Each number is 128 + 24 x the weight over its row's rms, rounded and kept within 0 to 255. Layers, rows and columns count from 0. Numbers have three digits each. The size before them is the row's rms in percent of the matrix's.

# q: layer 5 attention query, 448x448, rms 0.0399, rows 432-447, columns 64-127
# k: layer 5 attention key, 448x448, rms 0.0413, rows 432-447, columns 64-127
# v: layer 5 attention value, 448x448, rms 0.0447, rows 384-414, columns 64-127
# o: layer 5 attention output (transposed), 448x448, rms 0.171, rows 384-413, columns 64-127
q432 090:121157087104137143152125118122105130075107121142124117133144111105100133157110113112156109105133115120089167170140114125108142120131149135136167123079136123097095096133125164100111129135131149
k432 082:098120184165133128120081124145131120142136145122099122091145162139141156164148135123120138150126146122145116148181146107163135152175108113109085147151135124126190173100164131149110144105137091
q433 091:155116148115138107133125142160134114133134127132085152173146122182090160083159165147169126145115141140130130142171135107178143132160137160108176138137138145159156161160082106078093148126152122
k433 084:137132091139091102139122127125137157101089135151119145136094112138124149154105121089060159116164165090124132155126119153084123111134121122142120097097120160138081120054128150109167106135078121
q434 091:123130134167093096114126169116087071129126086178105143099142161162131117120113094103187145114131131104151183141134130134112140149176128123110159163103129114150107148092181136155118105108106117
k434 090:155101097064124150130138104119150176117148148103150132127182069061069145122160128096092128076117131152122113144125121153130155101116117141132157110140133094119149149130135119134075149112144128
q435 082:120130151118090139150158122124104156162118196110077125130129102099109121118110119104150119100100137098147119104135103107074182146078147103153111119156196092140089073117170136104154149119111111
k435 080:106146142098127153116117092115142134123108152144168130143144093122119143146165114123096165139131152113081081071144141116196154125120094153154115127161127170080144184137135105170153155155135143
q436 086:120126146122156128111190166158109143111135148153118116130136092130135128078162159147138179138173132132119120142135139112161145139144116133103142127129125159088203135123148159098157191120143117
k436 083:143064125192102134138122123169085115131140119124120164145104169150164137113177114141148086135110156136122125117095132066137091112139150142128116119088112126127133100135113102169121111155047155
q437 091:116165147123060137119123088098094109129100093095139160157123134140126118161111136112174118177175061096106119119105088105139141112164128134118135160129129114128132124145087116134088106134119118
k437 087:135115127113152134119198134101134116149108129147122112129137160095130121082144140126080141118167136108090113177128133111156133062111138124114093112103143172120104104140135115166143150099091133
q438 086:149140113174113157127142103160142157110115137134077140124116149116136090102126165117103145117139137134098128124113138136118139163149161148157133117076159169137135112121126103074118146178130116
k438 084:130082140135113150141124104124154136145144121133172141107119165098141125175120074160146119154149178086153125105129095069123103102113098138113113117131084127087134142145110128143158130092134110
q439 093:167126159146119138114135156125096155134113128092104113150163103086158113132117135113110138125156132145140166119148085123171092161129111127144115104130132129137161139102182157120173144168148095
k439 084:140190110119153114139134095155146137143163113160128125142114122165098073121113173103161133134115101156107192133113124137148104128111145143133170082089112148139110161152098162110148155136108158
q440 087:096136109134167104140114106095149136111128115137102114118097153159111111139106095126109128142114130118107125109096081167104105167088166114106131143109111124131107135132135131107157104165149135
k440 086:172120120125109110112145124133130198147138103162174132141140056120139114179127112102129129154147108131160092110125193108118156128148139137153107130103133088083158154139132147138170155110159126
q441 088:147111150153169115122166107168120153126129128178069141129110098134127135152137112145105172113113125138122113167141126125172123104098112106120134135115146120174109106131134110135134133126151117
k441 081:153078138103105138110136130073094142106111145119142136145144159121128073113127108071128123133128144102173125140115071144138150108142096145126151064106139131083084139137125115133144143147100130
q442 095:140134113098134120098119116163141228133141167098130139152132125090104138129128125136109152133150146145107111076095143161124148107127123130151111111166139104084135100131164114129169142152146125
k442 077:118120145085122127183115150125172137095114128144106135152132103102117126105107166087124136120107127147121109127112101141110135120072141076108169150158125134121098126157120156113104115130100134
q443 075:101127108145107140169127160117120129089119113099080114114133117124135145074106125116106166154099151139134136099146125139123118119156157123121128149119163137108124097072094103129106097185127145
k443 108:111109128166137114173123141105144063125119133132139104102118190142135119138103123146177081135127129088175121144134097101121038132104146145141133131152106164107105114147111165097087115116103131
q444 085:125130146072194136104128119114142124116077147138144149142097091112138109149138093121123131107140105160159107130127136102094168080121104136117118122093124134107114186139123125146180127103152133
k444 095:083136149150100119127144156083112109111109130102122127101131154111113138116108160206151141160117113121104147131176141104119033114132155143133159102138140169143128156122086151138089120114123099
q445 085:150130132121114126137134077159134084151183132152130153121118181123098124165093120126160101115164120122124130154072116128112101128120149107113139110110126126142106094148172147120110130142148134
k445 093:140127160170110128138145165112095105110096079141140137119110181134155136118126155192197155167089125101112094125130123138095083148135127141130175121143120150127126153149103136136094123101109147
q446 089:155138136156117144117175125161092126140181119100146122157116156118104166157097112111163139111128141150145115157127094126088150109176157122165124081122122154118141120149099133134097117159135118
k446 088:121100103076187162110144140090119134127137155132113106124159082131134128085099150109117163116116128105125120113119142102132153139137135148101131159149106126096143159127121139110137123166174112
q447 089:097144107097108135135146169112117119135107135153124154132115084143155140122089102148100100149154097127153134114091149166115145153154083134048147154154100135131138101132094108146079085110144141
k447 081:119174146098146086123125120128127094144156128150137135135151138117123094150121141117132146148156136114119084139121138132132156138110128134113108119130105096121085108106155153099132111152139128
v384 103:165136112121145079093098106157095142141092164172118127071118172069105143094133108154128160129146132122131123104128152105144132114171115145083167141136181141075086099163130127118134140139154116
o384 112:126123115106131142155137107107084107125098086123134116106126174107133123187134130164147161162140168133116135127129143158128107093135160142129123120152109125114131110142133119097127130124094151
v385 107:119131149074092116136143137143114093137110170128138115122134120121134099130126107152113127154172153119104140098127105120119095135151156151118121161142193129104105141121145126116157141094129096
o385 113:121136143066162154136141127141093081124165138115151160096154130134109124135138122110107096135121144130130093118169124114148118103106148097134109137154087149140132115144115108128123106145120111
v386 094:189169159141143128113124129149074074149167133143116152088179061145088135116104119125133159127089126107085129153135117130107126116143081133139116145168122141111116122149135132163105116134112092
o386 098:146093135147134103119146116153098131080122072116117111153127157135151122107133144156130152133114098119160106112125112158138111192128124124139102130108128156127117166136130164158134190093175133
v387 096:151157110151111108096081112152148100144151116176128126090151123148140104099116107085124132143102209121115155148107154176146103163142113118165108097127101159117110116123139101091150150128119087
o387 100:193151111099138111160112108134149170109138100125141134126129159164098125102153165076170163125145100106140141107122106098110132085110118142134141138089103090129144141129141134171163126128135117
v388 105:120123107124157089115075143123107081095123110133112095138093113115131158101096105133132127119133136136140176147055103114197103174118134135121163148143121116117115129115120124121143130171151147
o388 109:138120124131146127126144125107159118102140082125085115132172101106128094134142148113123136136106149122119110134146126129142139135100123109117104112132117104113102118100151140075100075111142120
v389 098:135139174170117106108130107136127112106131098092165133108129149098164127130111193154141147117147147157106152119142151104115169109157110098084142103126107074103146108167089128103096155087093154
o389 104:115151124148172127124108152115190162122113142134151148153140140112187095110091116163133123123123108111131114055163121098118130158131160151124134108150160099090109131111149126120148124147165142
v390 106:126169139102123152163128096130094149130125096142125118114094085100110122113112123156148196179122118152117145123124077143107113084154139153116104131119098131112125120093089169086111176143131099
o390 112:102159180113159134159107098146153128146085111115179163152136118145116110167090116129152170133123090135139084129139105134123107120106146136121080116133123134113145127128106154115136171161148130
v391 092:084101137130108109104128123071151130129171123142134119118115078112102124094105096180092110110129195139142128127079117132141064111112122117113076104124129110133173073109136130124121142133141111
o391 096:142100166189119128121121084105123093130164102107131150142110145108117094102160146197150098169059141135129129129132116143095143138121138112128080152162162119122135146129124149094131166126174086
v392 099:101124119152143163107110130125107135127122124122153126131115164155137105092130184102089102097116134151117119115109135108124133127104073135130149156106146100120137166123128136111117160103166182
o392 105:093104129130100136121111118092117126149149102129101147125116123100168146102130103123144107130133133113172136124141164120148097110098120084136159154125130120140133140082151092068084116123142152
v393 111:134132148115099144166157123145150142166139098103112131167119136149129148131108117168105127148121094089143161137108118121134152117115136095141130122117085141082104093119094133141151092160147094
o393 116:103141150171137144105121155138098153156138123131139132124116173131133147131120106119113119119117105137089135107120128117106149088135133096100166118147114098119136118153133126117129004136117094
v394 101:218086153182109089116117118105127141086111154112079158103173145098095109127144113129112160154111150117147143105156157137107149157179122120127109149109100148122105140154203168168146085140136100
o394 105:095107127111120135126143127098165127118121150131149084088121150132090144139078120152163127123141153108132124143129103148118118186103151121154108118125139127148138127127126101161132163152118130
v395 112:103115182108132175086137125136143178117144178090074101148114097124140134153110127158119136146086096109153147193118119114166131116114116101172129135160196127109130109109116174122109122096133087
o395 117:153102179187105129126120139129080089105166165129051142151130129087133111157108128104130131114111132145126125131147171118124127157146139092145146172141119088151142129108106132087133095093131089
v396 105:112111165138140086149148129162164128176130172128088129122109164120126130135172173114156118144138131147128098120151167108149146122130118141106145137123160133105110155126116108111137137124154139
o396 108:113143140090100125129123113118189126115167125141063147112134172138172138126126106122125145134110180126125108147118186104133175098132129123145154128118123091132142148118128121108114078119102215
v397 110:100125137129099133087099141135132081141172138140156091165123132154144132133086120063097098131104148143147104185110107146190107141121097089120167116146134132133164145120144139101111143155136104
o397 116:108120113135100107105138146109112125120146153061108145191105134113146109110162132084132142147142108151111158126153158122146166053105115093131153139141134115134098130131127116079129074125137125
v398 096:125127139091114128100107105096125108111201153129144123107125183095118102153109172126130162145110125152167118154105175134154170111112112113151124148137096092159149110127131138109128122145164135
o398 099:152133148085138112142133121112169153115109185101091125163131160146137121149109157102101129135116116118116155134141128148086137077108104133136191159142129134118112111153142147158155117155162134
v399 107:092137111134158125123110165153159175140094058138112163181114119120110102099118152111148110163116123084124180065094085113106115157129127116123131158126047111126136131121132123109121113151155118
o399 116:108129133175147154139124112128142124146160105105141171113154102132110132136131129077122113124124164117121113127138095108123199135122078101136130112138146141139106133163117142129120116119108123
v400 108:135117134148096108167132152121176162077166171136164152110119129089142119122123117163138134122107150149117111147122121129084161124122152145105122123098122138095092171133129118107125123079096133
o400 112:092160142093114099119100131112082144128124137142129144090117098124150117139112139126118113155143085111103092110112177126084077106163139163145081130159134153124164144132114124148104141150115145
v401 102:083135112136110116133137159120120109173116146130171185131115108158139165102135139167115118105165090101122172087139128101132108137146128176094138129146148103156146123129123107125168143156112120
o401 105:070139123125146130117136140135159112139114092123151160130149131109147128159128093158137131156145130154131113097105137124116121085144086143172108136119092149118100139132115104130101152150138104
v402 112:134119079155139103109126087108110119147119154147095130110157157091125125133143131147140108114151123121136163157126110130117110138157130134138114142120113133109081093128126129137118130135147148
o402 121:131127136113118129144100105161079108100093136140132137101127137089137122143169125142165123136123114142113134106113130129129096090107101108132177133104138163077102119101126148102175188160112118
v403 109:101115106089135093123147111099129162162092141111112100142159130112118141167085105120130132143136112101156107093106154077140114111113133105107105120147086115100154144130134128112142169139103084
o403 115:131095134142143133120135132109124137124085137148122140113130139156141141125117094072126178172110093135147115107162145116112176107120119119132111149137099129133131133149095125137152142108127148
v404 092:150145104155143140114140154156097123131112107161146120134157158107108134106123113108085133125142125154153122143136136130179131138080159202107135152118094166119102132146122094116118126119123175
o404 097:102127107102124140126135128108091175134142103125136162101149142131153149111119152089143120115128141113130145159104152099124120083103149144139166118130107118081151123126120156094141105099090170
v405 098:186125088135136140142130099143101123120143105116110082130129149119159124161171118127107124122129144121155156129180177120115148076077153126124119126093135157180095136095123132154121166102118144
o405 100:121104116067152153084115115121098141127102128161092123168153168121137135118136107130132140110118158103121146172155150132179071155147112138130145133100136120130132139127132130105144089158152123
v406 101:129144072126114131113136136116146166124155081134148115155095128124150086107121145132140120158126091109101113093065093085117106080131129143135150129145141115137173131072109146137113148091165136
o406 099:101132143118154140123106095128137151136121142153088198074161134139157121121166135092114083128111123127134116134122129169147109131166100122120133155135111109150114121095109119087127133073138141
v407 116:139140114113173144146138111191149144156168144113137167104132135139097142099106123044185097147119142126126129147143138112128117109174125126128103111129114121098117120154112138151156155116116122
o407 115:131130126073138160160135146136134169125154083116131168101136102146145122138141161039124135106117111095140092120144114111137149128118159128127111132101080107136106120150137101127154164116121172
v408 098:083165119103152112086123107147152115134145146135093137137142127160097132154132112152128107132087083123115094131109165160094125141106122181130085141125161151151149122125175128127066147139124131
o408 103:150115149101112113130114093126073108116141075140051143159092110122139139130168128170160131154108131119146123107064128112163202139149126101141185147138127097145122161136157127110138119127119129
v409 098:119151127185126149136154128115185132090135102110153172112142110121115127122137170123122112117139131102100133118142127097118138120151111135112081125085138106124117132133105152127124104132093112
o409 103:124142129222151116097113073141127108117127110139170138113152148113142128137078162051165143145114120096136156087143092106086087133148099137106138155152121159166147144138125139133132127128121148
v410 111:125106122171133090104118065133140109170114096136170118067130131150140157140105137098138122112110137146100122122132090104137127090144078122130133145131179136162151128165126112110127178125124148
o410 123:134112135102137121115139094104136093144150118151132137166134139121158148095155139149142123111136137130101147136155130101117192121127165159111132108130127119146104117101137108094161170131132156
v411 095:176132131173143129154124108159158164108100096118094139127115093113157099133162106134127136141107134127122124156146135124144123151105167109104108102147108155144153100116117136150091111098115125
o411 100:167081149130150122136142124137118111130128141122137109150147109097135132119115117136132129123107181142127147168134111123110073185176166099173147117133104117152108114128160122132140113122156110
v412 101:110137129111134112142136127158105141133095113114099137171110100128132173150139107124110115103118102121099139165139137137140102125108108111130170069165122139132138127099124151124124170132128143
o412 107:158117135130137127078120169108178170125173102161153104115158068106096126104130089116115174110148113112118135203152121125179123200141141157102115129123158102117129125138125125099133108108135152
v413 108:108194161167128123132146110115140155159145141091162098108128136089098132142099100133080118116113153142090084175152105111125091136108138085134111106166137088128111156139101127100174134086175136
o413 111:115138136132137118155130153104205080117116122136125122133120113115137140171124138101119111131127094109114119205156166117099115109129122121113086126131129111122142118123110125068158181128114109
v414 093:125123103185122153129117212128141137108099168156133131164135133131136111168118177109103136109059097145109080156169095170101143125091131066138127134128125131137109129126134122104128120152120168